Each number is 128 + 32 x the weight over its row's rms, rounded and kept within 0 to 255. Layers, rows and columns count from 0. The size above them is the row's rms in percent of the matrix's.

# layer 5 attention output (transposed), 256x256, rms 0.131, rows 54-80, columns 128-255
size [ 95  96  96  94  89  93 102  93  97  94  97  98  98  92  96  96  92  88  91  94  91 100  90 100  96  97  86]
[[134 174 152 121 141  99 139  82 142  95 157 134  80 131 158 158  91 175 143 162 139 115 116 203  71 101 119  56 117 159 125  97  98 131  86 128 151 117 104 143 116 181 105 128 135 144 125 101 147 176 112  86 159 135 135  83  96 150 112 122 125 128 142 162 147 116 129 137 109 110 166 121 129 137 139  91 118 131  88 107 136  59 155  88  96 177 121 132 153 123 121  90 109 132 183 155 119 163  80 114 119 116 116 116  86 113 111  54 116  69 157 131 120 159 105 168 128 170 134 128  91  62  82 164 105  76 189 126]
 [104 132 144 196 195  80 102 180  88  96 162  85 130 110 142 202 106 101 126 111 132 110  62 121 150  75 127 117 118 111 177 138 154 124 115 124 102  72 117  93 109  92 116 162 105 140 121 128 116 125 134 130 180  97  43 117 115 112 181 193 163 130 101  93  73 173 131  84  91 120 179 109 123  96  65 149 122 103 166 135 169 134 137  86  81 133 131 184 142 149 115 150 142 107  84 124 163 152  88 107 161  99 159  99  97 153 149 166  91 110 112 119 125 129 156  78 157 151 137 199 142 100  82  86 109 150  95 144]
 [129 154  99  90 137 100 167  81  87 124 157  93 106 184 115 161 156 110 155 161 116 122 163 105 171 103 142 112 131 130 115 113 133 137 128 148 107 146  83 138 129 126 158 130  98 133 132 182 167 126  98 118 119  58 196 159 154 116 122 131 130 155 130  77  46 103 220 123 130 117 176 154 119  73  97 125  71 136 125 161 117 147  95 148 102 136  77  92 122 126 102  88 180  61 115 165 148 133 113 168 144 157  89 166 124 127 181  87 125 123 156 175 157 155 170 222 112 139 118 184  63 165 101 116 121 145 137 155]
 [107 149 116 103 142 130 154 155 125 130 129 156 109 135 121 139 157 134 125 130 103 162 186 158 114 145 109 156 119 126  91 191 102 112 122 114 104 128 127  98 174 109  90 144 116 101 133  99 149 113 118 140  85 110 124 153 124 104 154 100 104  86  99  62 127 121 153 112 169  86  57 151 101  96 112 169 167 203 174 128 104 156 122 141 154 116  93  80 156 158 125 148 135  83  92 184 176 158 173 154 105  95  86 146 141 161 168 221  49 150 130 106 103 163 138 123 160 123 109  68 122 152 154 173 119 125 146 110]
 [106 137  47 137 166 142 183 143  89  79 164 136 156  93  86 129 176 143 149 140 158 126  84  76 127 134 173 120 180 113 120 106 186 150  81 195  77  85  74 163  93 178 147 120 168 107 148 132 160 150 155  53 119  42 100  99 132 125 147  37  52 171  96 116  58  98 117 170 115  87 127 125 127 148 113 136  81  90 117 143 158 132 149  65 112 120 100 111 147 113 112  93 137 102  80 145  96 152  89 140 155  73 164 118 116 146 118  62 116  99 139 120  92 102 152 114 103 103 157 123 143  69 124 151 163  88 160 155]
 [ 59 115  80  87  24 135 104 171 104  88 123 120 106  97 171 187 171 144  98 147 143 130 124 119 152 137 103 107 156  97 129 124 104 168 152 143 122 166  96 133 109  99 107  93 137 112 188 139 127 150 175  97 166 170 173  54 168 172 115 159 146 152 127 120  67 138 140  95  93 114 138 171 145 132 126 114  99 148 128 109 139 103 140 147 154  80 139 154 169 141 165  67 160  89 160 147 163 154 146 138 159 179 162 139 124 171 149 127 147  83 125 193  98 128 159 120  50 173 147 177 149 172 119 125 172 135 111 153]
 [140 167 163  95 127 112 146 137 143 118 167 198 135  43 178 221  75 156 128 117 167 145 164 117 106 107 166 130 103 116 136 111 106  86 170 141 127  73 122 148 138  64 101  98 129 112 168 134 116 115 138  68 148 114 212 116 129 138 104 136 118 152 127 148 168 142 156 133 184  97 132 138 142  91 116 126 141 119 111 123 145 139 139 134 106  82 132 103 154 166  91 188 153 131  92 143  70 120 126 100 150 152 107 136 202  80 118 164 160 164 163 152 103 122 128 147 116 144 105 160 104 133 136 112 150 119 136 151]
 [121 150 159 118  98 161 159 144 139 155 135  50  64 148 120 146 104 120  49 134  74 119 127 104 173 112  83 176  89 101 136 135 140 112 138 122 101 104 104 178  96 165 111 122  91 173 101 143 140 133  72  80 143 110 119 174 151 236 152  79 160 104  84 122 105 134 138 190 131 119 102 101 128 130  99 129  74  81 126 144 125 150  97  92  91 171 145 130 147 130 153 136 109 112 177 112 175 107 102 179 166  88  99 129 127 120 109 120  75 159 148 119 123 104 127 178 153 125 198 172 118 159 137 153  99 160  94  97]
 [ 85 118  90 117 135 118  75 117  96 158 108 105 155 165 125 126 138 119 124 126 109 117 179 141  92 118 126 130 172 148 111 162 133 125 147 128 129 111 156 128  78 164  86 137 126 124 171 191 135  51 107 182 102 132 159 111 160 135 137 177 129 133 119 159 164 143 124 107 121  97 171 153 101 168 117 111 143 104 115 185 149 178 131 139 185  90 117 119 113  94 129 162 143 111 169 128  71 115 112 143 162 156 113 118 128 175 115  93 111 177 120 109 159 114 140 133  99 174 116 131 176 172 136 169 153 118  76 101]
 [129 131 106 122 180 127  42  97 159 145 119 170 176  79 105 152  60 171  72 142 122 119 145 135 132 147  90 164 137 144  78 138 124  94 142  76  98  87  84  68 126 103 113 191 102 144 139  77 107 145 163 136 126 109 162 169  93 120 189 119 156 138 120  98 148 141  91  95 136 138 127 118 137 111 159 180 170 159 166 122 119  87 134 154 118 115 127 152 174 107  95 194 100 112 176 131  78 120 165  65 170  99  92 109  73 106 166 143 107 124 149 150 113 105 120 110 103 163  67 180 182 132 193 150 155 200  98 136]
 [148 120 132 160  99 152 113  81 130 159 134  43 130 136 170 121 193  68  77  63 110 187 104 120 178 126  76 123 149  87 183 103 165 103 177  91 137 175 124 130  90 160 127 131 130 156 139 129 147  81 122 110 127 124  92 142 106  86 133  96 159 109 114 179 124  80 126 119  88 153  93 114 127 120 105  79 126 112 133 109 163 219  69 139 150 120 123 177 168 130 108 139 205 132 171  89 146 163 110 145 150 124 179 117 161 121 114 129 120 166 124  85 134 170 128 153 122 109 138 135 118  83 114 100 144 111 118 154]
 [105 169 126 134 188 136 113 146 127 107 150 152 140  97 245  99  70 112 131 121 100 152 125 139  82 103 137 107  83 130 139  96 192 107 119 171 134 139 125 129 142  69 132 199 129  97 128 140  60  85 141 164 136 155 146 132 171  68 135  79 115 116  96 112 118 137 112 175  81  88 127 128 168  99 110 160 121 126 144 114 176 103 129 164 117 133 173 168 130  85 144 139 171 130 119 131 144 110 130 142 105  99 140 151 108  97 116  76 134 111  92 152 134 115 169 150 137 120 120  65 193 104 125 123 130 134  78 137]
 [128 151 108 122  71  93  98  69 148  97  95 143  98  96 133 158 122 149 136  38 100 158 210  46 113 142 116  95 126 129 114 159 139  97 140  93  59 119 120 133 127  92 102 157 153  93 134 150 118 117 128 160 151 182 183  88 147 185 130 117 146 108 165 158 100 137 108 157 130  52 114 106 152 159 118 151 103 146 181 184 111 129 121 164 124 143 173 135 130 159 109  63  87 152 172 141 142 126 102 143 122 127 126 146 143 111 143 190 171 104 103 179 123 177 157  46 105 149 112 119  38 153 130 135 152 108 124  91]
 [145 183  84 107 162 106 106 100 163 120 135  94 110 124 126 121 147  93 111 129 148 131 120 135  94 137  81 126 143 109 118 149 151 104 112  63 106 105 137  90  77  74 147  98 110 125 123 160  68 144 137 173 136 138  94 131 151 132 107  77 202 156 104 130 117  87  87 112 114  88 141 139 112 143 132 130 164  82  62 169 144  83 120 151 169  91 150 152 119 104 153 126 140 117 101 189 122 170 110 146 144 177 138 141 173 140 140 197 138 141 104 115  79 112 158  33 111 142 176 144 129  99 172 107 123 126 129 144]
 [ 99 132 161 130  79 126 108 109 196 153 128 136 140  98 102  84 152 133  90 108 115 140 146 152 172  51  73 168 114 106 113 160 164 153 178 143 112 132  76  84 103  80 101 134 190  99  99 128 193 164 144  31 152 149 173  92 181 139 166 145 155 144 145 158 125 152  98 141 113 129 110 124 154  87  90 129 137 119 166 135 173  96 121 100 112 114 160 150 157 125 126  94 128  97 116  92 122  86 145  82 130 110  91 131 137  97 125 105 136 112 150  99 133 135 139  92 120 117  64 145 174 162 105 111 144 129 161  96]
 [ 88 147 123 239 142 161 120 149 121 112 160 132 187  97 125 115 164  79 121  96  97 159 126 134 161 185 147 124 143 145 142  95  92 102 121 142 153 149 125 127 163  79 117 123 193 140 128 117 109 136 139  85 110  88 130 135  97 168 107 124 134 100 116 169 107 106 195 141 102 126  90 106 108  64 109 115 150 130  60 134 165 158 140 138 195 142 168 100  60 165  90  88 138 152 158  54 156 166 115 138 161  98 128 164 125 138 156  28  79 146 121 115 132 168 167 113 159  71  66 131 181  75 155 180 122 134 150 124]
 [140  99  90 112 141 117 131 128 190 136 149  82 107 178 114  60 164  67 159 147 135 124 147 146 112  97 151 162 133  87 125 169 156 172 185 120 131 142 123  93  86 181  84 117 136 100 107 175 188 105 117 206 156 134 129 137 157 149 123  63 157 158 157 165 197 135 130 166  98 115 127 165 126  46  81 133 110 125 115  24 128 146 174 133  97 100 120 135 129 127 132 129 121 147 122 141 146 178 105 128 137 152 152 154 172 162 109 105 126 121 151  99 101 150 153 199 103 159  58  92 176 141  74  79 140  42 155  72]
 [124 117 131 118  91 121 107  95 120 217 130 117 134 167 119 124 137 115 107 135 117  96  79 111 139 148  83 121 203 174 106 140 167 102 111  75 128 113 163 125 134  61  77 179 159 147 107 119  78 164 141  72 111 134  70 134 141 108 101 135 102 110 120 147 151 125  86  48 160 113 112 134 119 168 122 135 136 135  67 130 139 126  96 127 165 168 157 120 147 114 191 133 135 139 125 181  97  76  90 122  83  83 128 109  85  54 104 154 138 159 120  99 166 161 168 115 149  83 134 103 165 108  52 109 127 173 148  89]
 [135 129  81 134 159 116 146 107 113 121  46 149  98  95  82 106 176 144 171  93 164 136  87 105 108 102 121 121 126 160 148 113  80 113 161 114 144 122 120 170 111  98  50 164  79 104 127 114 112 122 134 106 148 136 117 101 135  91 186 105  92 136 141 118 200 175  98 103 169 144 122 104 129 179 125 129  84 142 112 108 112 142 151 114 190 138  72 137 160 165 123 124 107 191 101 153 134 163 208 153 135 119 118 106 139 124 106 140 123 127 136 176  52  94 175  37 166 134 169 146 104 160 138 150 124  93 186 159]
 [167 110  98 144 109 166 182  99 157  92 147 168 117 139 100 164  68 141 134 152 186  86 102 145 139 203  93  97 159 102 129 101  87 138 139 121  60 151 108 149 131 117 159 113  94 121 160 171 145 152  77 198 133 173 138 119 172 153 187  90 137  68 128 151  99 169 165 130 143  96 148 135 143 142  73 131 115 101  65  89  68 107 129  98 161 172 118 163 155  70 112 102 182 137 175 231 152 115 124 156  74  97  79 148  79  97 164  97 139 149  51  85 125 150 149 121 107 108 157 124 134 163 136 114 129 143  67 141]
 [158 206  88 105 182 145 164 136 133 203 117 106 106 128 156 107 144  72 216 138 126 102 100 125 113 125 153 107 183 101 120  95  94  60 148 154 123 155 102 133  95 187 100 106 165  88 114 120 133 124 135 121 100 147 140 109 114 129 162 121 142  95 125  97 123 150 118 166 154  80 123 197 181 187 136 136 119 124  94 118 195 109 182  78 137 135 157 132 119 108 109  92 186  93 179 108 118 124 125  91 136 125 107 159  93 147 145 167 133 112 131  98 154 118  85 123 136 171 108  93 146 139 138 160 164 126 184 172]
 [106 109  91  98  36 118 110 173 103 153 113 120 145  75 112 152 130 189 121 144 124 174 154 126 143 162  77 108  84 121  96  89 145 182 201 122 120 153 157 142 153 116 103 135 177 147 191 154 100 127 132 129 103 138 119 126 135 144 115 100 123 132  91 130 164 124 153 160 122 128 124 133 101  57 100 137 143 150  89 103 117 116  78 151 162 108 144 148 128 131  77 138  97  99 132 134  89 123  97 135 125 179 111  99 170 101 132 109 163 117 214 152 162 108 109 131 140 118 106 138 100 101 200  96 103 165  77  66]
 [114 184 155 124 107 158 124 156 125 123 173 173 146 123 139  89 141 162 135 126 151  85 151 163  81 127 130 123  90 165 159 133 107 131 133 140 165  81 136 160 160 192 128 102 118 134 162 148 113 117 135 124 154 117 110 169 132 203  88 114 161 105 136  54 137 123 158 115  80 102  81 147 143  88 130 113 118 144 133 117 136 128 117 124 180 151 107 157 169 130 122 188 160 156 141 166 156 101 103 139 104  94 155 143 101 156 148 113  52 154 136 126 186 124 170  86  99 135 104 133 124 164 122 109 205  96 177 151]
 [101 126 122 171 141 118 179  92 105 135 140 155 119 100  70 158 101 107 155 149 169 148 107 153  73 135  98  78 154  93 187 118 119  98 108 132 148 131 167  96  92 176  99 148  92 180 165 139 197 112 120  99 117 220 142 161  97 149  66 130 150 151  89  78 130 121 132 129  82 154 116 139 151  75 116 114 138  79 131 161 143 189 154 146 173  75  70 123 140  74  74 139 116 137 122 129 166 117 130 127 102 144 135 166  88 145 119 167 143 125 137 113 185 138 146 124 188 117 107 113  97  67 103 137 153  59 106 108]
 [130 111  45 164 138 114 172 105 172 129  99 133  82 106  89 148 114 149 174 126 127 189 149 121  99 117 182 146 145 168  92 136 143 131 131 109 138 152 190 130 183 136  82 183 139  83 157 115  96 156 180 134  93 146  71  99 111 117  90 103  76  62  96 124 175 115 121  72 133 175 123 123 130 178  99 187 134 104 116 134 176 108 140 154 145 127 132 143 134 153 130 134 110  98 178  44  89  89 111 149 156 122 141 103  94 151 153 104  53 192 104 103 130 178 105 138  83 114 142 116 103  93 120 119 119 162 133 127]
 [117 127 171 115  98 215 162 168 127 120 142 182 172 125 142 175 186 145 121 149 117  62 116 165  85 114  60  90 119  95 111  65 116 126 105 135 150 134 136  79 100 162 144 141 117 186  78 149 154 122 119 137 149 149 141 103  91 129 111 139 118 145 127 129 115 128 187 138 158 184 150 114 144  72 105 122  96 182 158 106 199 152 152 122 142  99  77 108 204 106 160 102 116 104 129 170 133 142 127  87 117 130  71  92 147 146  96 186 123 221 103 151 186 105 154  76 137 124 115 104 138 127 145 148  95 137  95 160]
 [126 149  81 168 168 120 105  94 128 134 115 125  70 166  78 133 108 119 110 126 135  82  82  59 141  96 121 136 160 155 113 143 124 201 174 147 158 170 148 140 142 150 130 183 162 155 147  81  28  86 142 166 133 113 142 108  58 128  99 100 141  96 138  89 152 133 107 130 106  98 194 103 124 120 132 128 125 155 158 148 140 153 130 109 129  99 142 121  73  93  91 127  98 133  97 118 149 151 135 165 153 123 155 160 202 129 160  83  65 104 127 102 139 130  77 147 142 189 126 160 164  90 174 154 155 184 168 101]]
# layer 5 attention value, 256x256, rms 0.142, rows 55-81, columns 128-255
size [ 92  94  93  87  87  98  96  97  89  94  96  96  98  93  95  91  90  93  91  91  95  89  98  95  95  90  91]
[[114  99 169  63  94  93  82 191 165 134  97 191 120 146 174 134  92  96 132 119 116 151  44 140 120 144 174  66 199 100 101  82 161  64 114 197 118 144 117 116  83 121 130 117 102 175 113 142 115  92 165 127  99 113 135 173 172 132 178 191 104  41 138 173 146  97 105  99 132 101 178 168 156  72 133 112 130 202 142 110 119 102 125 108 136  58 105 101 107 179  95  77 121 122 144 122 134 173 129 100  98 103 103 145 133 125  98 106  66 109 169 109  93 127 149 149 122 159 108  70 123 110 154 154 168  91 109  83]
 [125  98 168  95 111 100  79 191 103 133 144  81 124 152  73 125 122 147  48 130 151 198 140 132 102 166 151  93 237  61 130 147  89  99 110 124  90 130 193 141 122 114 101 135 103 167 134 157 122 150 127 129 141 136 115 126 117  86 115 180  88 136 117 155 141 110 138 137  73 139 116  99 150  87 171 125  85  58 144 145 124 192 154 100 131 117 124  91 217  71 147 202  98  84 135 181 138 124 103 103 127 108 116 144  75 146 134 145 156 124 107 117 103  92 104 146 131 124 107 123 121 139 110 165 137 125 152 190]
 [174  61 154 119 142 104 131 154 238 162 108 139 151 142 128  91  93 105 147 152 178 183 122 140  78 144 127 130 128 142 138 163  93 164 146 104 110  94 176 142 108 138 170 170 165 141 120 109 115 124 111 126 125 140 107 100 124  81 140 125 147 164  63 139 104 129 145 118 140 144 159 127  95  74  80 145 110 114 102 167 176 108 139 142 141 106 122 129 114  77 147 189 189 206 112 119 112  98 127 179  90 160 144  72 138 132 136 144 114 145 157 187 100 131 136 106 114 100 180 169 165 114  99 100  77 103 100 141]
 [164 154 107 144  89  91 117 162 123 112 110 103 124 115 132  55 102  34  89 153 131 157 202 176 118 115 105 131 149  99 110 110 107 125 149 147 160  93 106 123 126 112 104 149 104 111 161 169 139 118  95 109  98 212 127 176 103 146 112 173  58 115  76 138 169 170 125 123 159 145 135 160 120 187 126 129 137 147  90 161 160 102 114 100  83 137  97 162 199 146 118 123 134  85 199 105 119 184 127 103 148  91 136 157 171 107 143 133 131 156 103 208 117  94  95 140  67 173 137 102 115 121  95 144 162  82 137 131]
 [130 142 115 139 108 129 145 100 123 148 141 123 139 111 143 160 142 180 142 150 121 184 138 115 118 182  80 162 215 134 130 178  97  86  92 130 179  76 132  75 138  99 139 128 140 183 116 140 152 181 110 164 114 157 167 148 134  94 199 129 137  75 149 144 113 131 117 179 157 111 116 111  85  72  89 139 108 111  97 114 101 112 129 139 153 169 119 126 132 149  59  95 123 193 121 121 104 125 120  83  95  69 174 106 158 148 121 129 145 148 103 129 159 113  89 118  81 130 113 132  83 163 125 191 138 114 121 119]
 [ 64  58 151  66 159 122 166 169 148 143 115 114 121 173  87 156 119 119 114 188 134 127 109 136  93 108 120 111  96  88 117 190 118 137 123 154 176 126 100 159 147 103 182 103  81 151 153  46 114 105 176 163 121 177 143 102 161  93 139 133 118 156 161 110 111 148 135 157  96 183 128 143 148 109  85 169 189 135 122 110 133 127 144 115  84 167 172 159 135 157 193 103 175 128 113 159 145 123  97 135 104 104 166 103 167 153 145 117 144 171 134 149 122 127 150 102 165  65 152 110 148 213 117 157 119 104 156 168]
 [153 103 184 169 153 175 125 118 123  91 146 154 131  99 147 124 149 108  92 170 132  52 148 132 104 131 134 111 190 113  62 127 139  93 101 192 160 163 109 120 195 165 126 153 139 117  93 109 168 175 156  93  70 151  84 131  96 129  54 157 116 137 146 113  87 112 123  56 102 132 154 126 139  96 163 144 150 130 141 154 164 102 116 126 134 122 110  81 108  70 192 134  73 132 127 169 102  67 166  96 189 120  99 164 109  91 160 113 168 148 131  51 177 130 143 107 142 104  72  73 102 148 196 113  96 147 123 101]
 [141  71 160 153  96 152 134 142 103 106  32 108 133 151 123 109  99 112  86 132 140  95 152 164 125 138  67  86 142 115  95 148 125 103 162  58 102  87 115 111 168  86 137  47 173 157 150  87 216  97 149 190 157 108 150  93  98  80 157 124 146 138 111  85 121 141  63 120 153 116 116 169 102  99 147 160 136 139 165 116 168  81 148 131 138  79 122 129 216  80  89 109 151 167  66 133  97  77 155 125 108  87 104 166 152  65 131 115 114 109 147  98 140 172 134 138 106 140 194 112 161 155 119 174  91 164 116 163]
 [ 63 109 141 102 158 132 101  75 141 155  87 135 107 147  95 155 115 162 105 168 130 169  96 106 181 104 120  80 140 154 167 113 144 109 124 157 142 122 154 191 124 130 164 124 144 103 108  94 117 111 136  62 237  96 101  67  76  86 106 194  71  93 128  78 159 115 150  92 174 111  71 131 131 146 135 148 115 121 132 140  71 117 114  73 103 112 149 131  93 134 166  93 131  79 125 103  75 110 145 140  68 130 137 114 132 155 148 150 114 110 142 141 176  92 132 153  67 104 195 167 191 122 106 146 149 149 105 143]
 [132 107  73  92 155 136 100 135 136 146 148 119  80 107 112 129 153 101 141  94 186  55 135 127 195 203 174  56  93 153 123  98 107 121  85 103 140 156  97 138 137 126 131 137 145 157 160 195 165 154  82 106  55 176 161 153 110 234 132 105 150 106 132 116 123 117 113  97 110 125 174 156 120 132 121 161 144 131 169 162 163 126 118 131 120 106 122 109  89 131  84 165 123  72 136 134 120 114  98  93 194 133 166 105 137  79  99 159 169 126 113  91 130 140 112  48 142 127 116 130  63  67 179 153 143 129 160 101]
 [156 114  95 158 161 104 135 138 145 108 137 149  97  90 121 117 121  85 159 153  84 137  68 143 172 138 145 131 134  65  69 127  96 129 115 183 104 135 102 125  52 129  88 174 182 136 125  99 129 116 152  97 100 143  73 193 164 141 136 132 159 152 106 176 129 127 158  73 151 155 160 142 145 147 139 181  98 177  46 163 154 193 114 146 128 144 134 158  99 149 157  89 140 152  83 152 137 103 110 161 130  88 135 165 144 122 152 118 104  65  76 152 139 163 193 188  58 122 145 169 171 121 110 108 141 129 115  60]
 [176 176  85  91 129 179 145  86 147 117 119 109 126 161 116  68 137 119 150 107 180 127 121 111 179 137  42 149 144 158 214 182 108 129 133 188 168 128 152  89 202 135 153  50 126 117  95  80 136 121 125  97 158 127 162 128 139 148 131 121 138 105 100 117 106 103 171  91 130 211 101 135 126 108 153 165 173 134 150 117 102 164 163  92  87 146 103 151 117 106  87  87 148 142 154 101 154 112 104 135 138 174 177 132  83 155 143 117 179 102 120  93 160 114 136 166  95 168 122 149 166 126 143 169 117 135 111  85]
 [112 116  75 173 106 116  91 172  84 159 153  97 161 125 118  99 134 113 135 112 143 175 177 153 173 108 124 104 157 118 154  80 103 112 116 165  92 151  75 107 137 120 163 104 138 164 137 122 153 114 127 111 133 114 172 112 165  90  92 192 135 113 114 130 154 146 159 134 142 112 101 119 108 104 155 184 141 135 169  80 160 179 126 139  89 207 170 184 117 173  90 112 120 152 192 160 152 151 126  63 148 149 114 119  81  90  83 170  71  70 130  94 102 156 154 142  87 158 109 122  85 153 120 180 121 126 141 133]
 [164  40 117  94 198  85 132 133 138  97  98  86 120 138 149 119  99 134 100 118 156 157  94 108 185  96 141 102  96 124  96 102 182  81  88 141 134 150 183 127 131 146 143  81 135 195  95 142  73 149  58 124 123 175 161 116  90 148 142  84 141  84  82 161  83 120 115 120  56 180 119 114 157 146 120 142  74 130 182 100 137 101 114 107 126 142 129 116  74 151 161 119 108  76 133 101  93  95 132 111  40  99  94 124 126 142 164 128 172 114  97 167 186 127 135 114 165 182 172 189 136 148 116 134  91 141 112  98]
 [198 132 147 155 153 149 140 168 158 129 124 131  79 110 127 196 145 125 147  67 146 153 172  94  78 131 112 133 112 134 126 155 226 135 120  87 111 167 183  92 118 140 145 161 113 122 103 104  81 137 105 127  94 207 121  88 131 163  76 144 106 101 156 133 142  85 141  97 185 171 158 123 134 104  60 141  77 117  97 151 144 125 187 110 141  94 144  80 118 125 137 108 136 131 179 117 104 162 106  58 125 142 150 148  90 131 137  49 134  84 151 120 170 107  95 158 129 136 118 143 117 139 178  64  81 169 193 122]
 [112 129 101 161  94 141 108 167 112 121 156  85 132 158 123  78 152 169 113 100 108 171 159 140 167 163  94  61 159 170  89 113  84  93 139  95  75 125 171  92 178 159 186 125 129 130 147 152 131 153  70 220 122 123 182 123 139 145 122 123 116 163 135 174 127 112  88 119 150 178  97 146  89 139 182 145 119 103 101 151 164 146 176 147 116 117 115 122 152 102  84 130 162 125 185  72 156 102 152 153 132  65  80 128 129 166 135 121 174 170  63 148 200 124 162  35 165 143 147 152 106 151 101 148 101 104 135 150]
 [183 136 105 113 195 140 113 128  91 173 115 146 144 119 148 100  82 135  88  76 104 123  52 163 121 124 150 140 111 194 126 101 166  96 127 155 147 198 139 179 150 124  79 128 148 135 133 164  94  79 109 104 145 150  70 133 148 190  96 176  93 134 128  84 144 130 158 121 120  99  93 104  77  76  79 102 169 144 135 144 144  59 117 151 150 118 109 110 138 158 131 154 133 138 161  71 115  86 122 100 157 196 121 101 126 100 167 137  68 128 162 170 115 190 169 163 107 145 160 102 111 109 144  83 127 143 159 132]
 [101 152  78  98 105 117 208 148 165  86  91 102 169 114  83  75 137  97 115 135 114 179 183 124 136  88 144 123 147 173 143 104 126 168  59 103 116 177  90 120 132 110 125 125 112 139 138 120 109 118  90  94 134 143  77 160 177 184 103 141 129 132 138 166 152 142 142 148 176 154 105 105  78 149  66 148 157 129  87 121 128  88 148 140  87  97 211  74 144 132 128 136  82 108  79 114 155 143 146 137 105 154 117 148 154 149 138 152 165 107 232 107  85 139 114 153 106 149 123 162 136 105  81 146 124  92 118 144]
 [134 190 110 115 121 130 149 126 106  86 150 177 132  54 130 100 203 141 132 156 162 123 108 117 179  95  92 142 151 113 171  80 105 119 161  92 104  79 102 208 165 131 156 138 150 144 114 105 129 129 104 101 104  94 131 162 142 126 150 187 168 184 158 115  90  93 111 103 150 124 138 164 104 132  92 131 143 153 127 146  91 148 179 171  80 133 121 100 164 105 141 122 143 142 121 161  96 155 150 158 125 132  99  95 140  77 132 129  81 104 133 153 150 103 140 130  74 131 121  96 101 111 145 192 159 187 134 136]
 [101 130 113 102 123  45  87  87  93  99  83 105 144  71 108 149 147 179 121 142  63 112 134 131  97 132  57  97 167 136 153 127  70 172 112  52 183 149 141  73 137 118 115 159 121 149 135 120  79 139 134 156 183 135 165  94 108 145 144 115 162 173 153 121 139 133 190  96 108 167  36  91  96 107 125 119 116 194 150 135  75 156 149 148 105  85 168 132 132 123 126 108 106 179 131 157 113 155 134 126 158 139 172 116 133 153 112 112 145 104 135 188  86  95 114 113 150  58 135 118 114 131 132 137 122 178 154 168]
 [129 130  88 176 138 211 116  76 146 134 157  99  95 186 128 162 124 188 172 129 155  91 144 118  96 127 125 191 101 125 166 167 163 189 110 153 181 123 137 199 162 131 162 180  98 106  88 149 118  99 112 126  78 126 111 113  97  94 153 176 116  97  53 135  92 120 146 164 132 105 132 131 138 197 130 129 160 115 185 109 114 166 126 172  97 113 165 145 137 125 125 111 119 151 108 136 162 116 166 162 212 138 177  99 137 130 126  32 144 111 122 112 185 129 122 150 141 103 138 172 117 118 130 116 129  97 174 123]
 [ 91 157 104  80 142 108 154 107 159 166 188  79 168  43 153  89  99 147 136 175 128 150 160  80  50 108 128 146 187  73  91 159 100 152  46  90 109 156  71 138  95 126 115 135 216 176 154 108 126  83  96  78 140 121 119 136 124  62  81 114 118 158 116  79 105 103 192 104 121 185 135 136 129 144 122 107  79 177 118 148 156 107 170 149  98 104 133 151 140 135 136  73  87 108 139 110 160 120 122 154 116  99  77 128 184 151 141  67 172  97 170 114  83 117 172 169 100 176 157 112  84 146 171 118 110 116 143 132]
 [123 144 139  70 123 113 114 130 147 112 114 146 105 120 137 127 120  72 106 183 111  92 159  74 148 127 135 150 141 120 164 124 196 185 102  46 109 188  59 141 183 144 141 190 160 188 160 112 116 158 131 179 188 165 193 130 131 139 127 125 146 121 175 191 152  77  79 118 178 159 123 154 135 131 116 163 114 105 179 142 155 107  96 120 120 155  87 157 148 173 142 126 173  89 120 100 147 139  90 158 187 117 139 162 126  57 152 151 134 132  80 182 122 110 159  94 179 134 108 121 157 147 154 128  75 102 172 140]
 [171 122 103 152 128 128 122  84 137 119 126 134  60  91  91 105  98 137 161 153 161 105 133 135 115 180  91 117 145 170  86 147 145 112 113  96 177 161 174  95 151 147 157 161 151 127 135 107 157 120 164 158 178  83  94 114 174 132 182 138 128 148 105 108  82 105 149 143 123  81 137 131  98 186 130 114 151 169 115 108  81  82 154 114  76 146 166 125 166 126 118 178 144 128 147 160 172 109 144 167  70 198  87 147 158 130 132 123 138  76 159 133 148  88  47 102 116 117 162 145 131 144 193 124 155 129 150 152]
 [120 129 178 117 131  93 114 177 144  98 125 113 117 112 192 101 138  97 120 151 165 181 192 149 101 143 170  98 106 148 105 121 140 143  72  89 155 100 133 157  68 160 119 140 159 174 169 116 140 125 131 146 194 154 172 119 141  98  95 111 177 125  78 109 129 124  98 161  85 151 117 137 124 147  78 143 140 150 122 136 175 112  84 108 152  90  80 119  44 179 116 125 131  86 129 107 109 110 168 105 101 123 109 142 169 132 131 121  92 175  84 134 130 162 131 133 149 134 103 114 116  90  85 121 192 130 111 113]
 [164 134  80 110 151 111 111 164 114 153 115  84 114 126 114 147 172 145 133 160 153 155 118 191 112 126 156 137 190 129 121  92 121 127 128  74  97 105 127 169 121 117 138 223 149  59  66 133 180 114 109 177  94 168 136 138 140  96 163  97  78 135 116  86 125  69 144 182 192 111 101 151 113 173 149 139  83  89  86 115 138 127 170 197 140 111 134 164 134  96 153 155 130 103 122 155 110 108 176 129 125 109 135 106 136 144 122 102 121 131 160 101 144  61 101 103 126 123 169  49 116 110 145 154 111 110  97 145]
 [123 103 146 142 155  92 140 145 130 140 103  85  77 118 160 137  57 111 149 110 101 135 180 135 149 106 120  74 100 108 124 122 199 101 133 131 100 131 136 157 132  83 124 150 127 106 148 115  59 105  92 167 125 199 165 145 144  96  28  50 124 142  87 119 117 166 101 167 138  82 153 187 100 138 138 114 139 121  93 134 153 164 119 139  63 139 196 126 141  88 157 173 181 110 155  80 154  92 140 153 153 117 114 162  83 114  64 161 163 113 118 190 137  36  75 121 126 167  83 102  82 133 108 161 187 118  92 110]]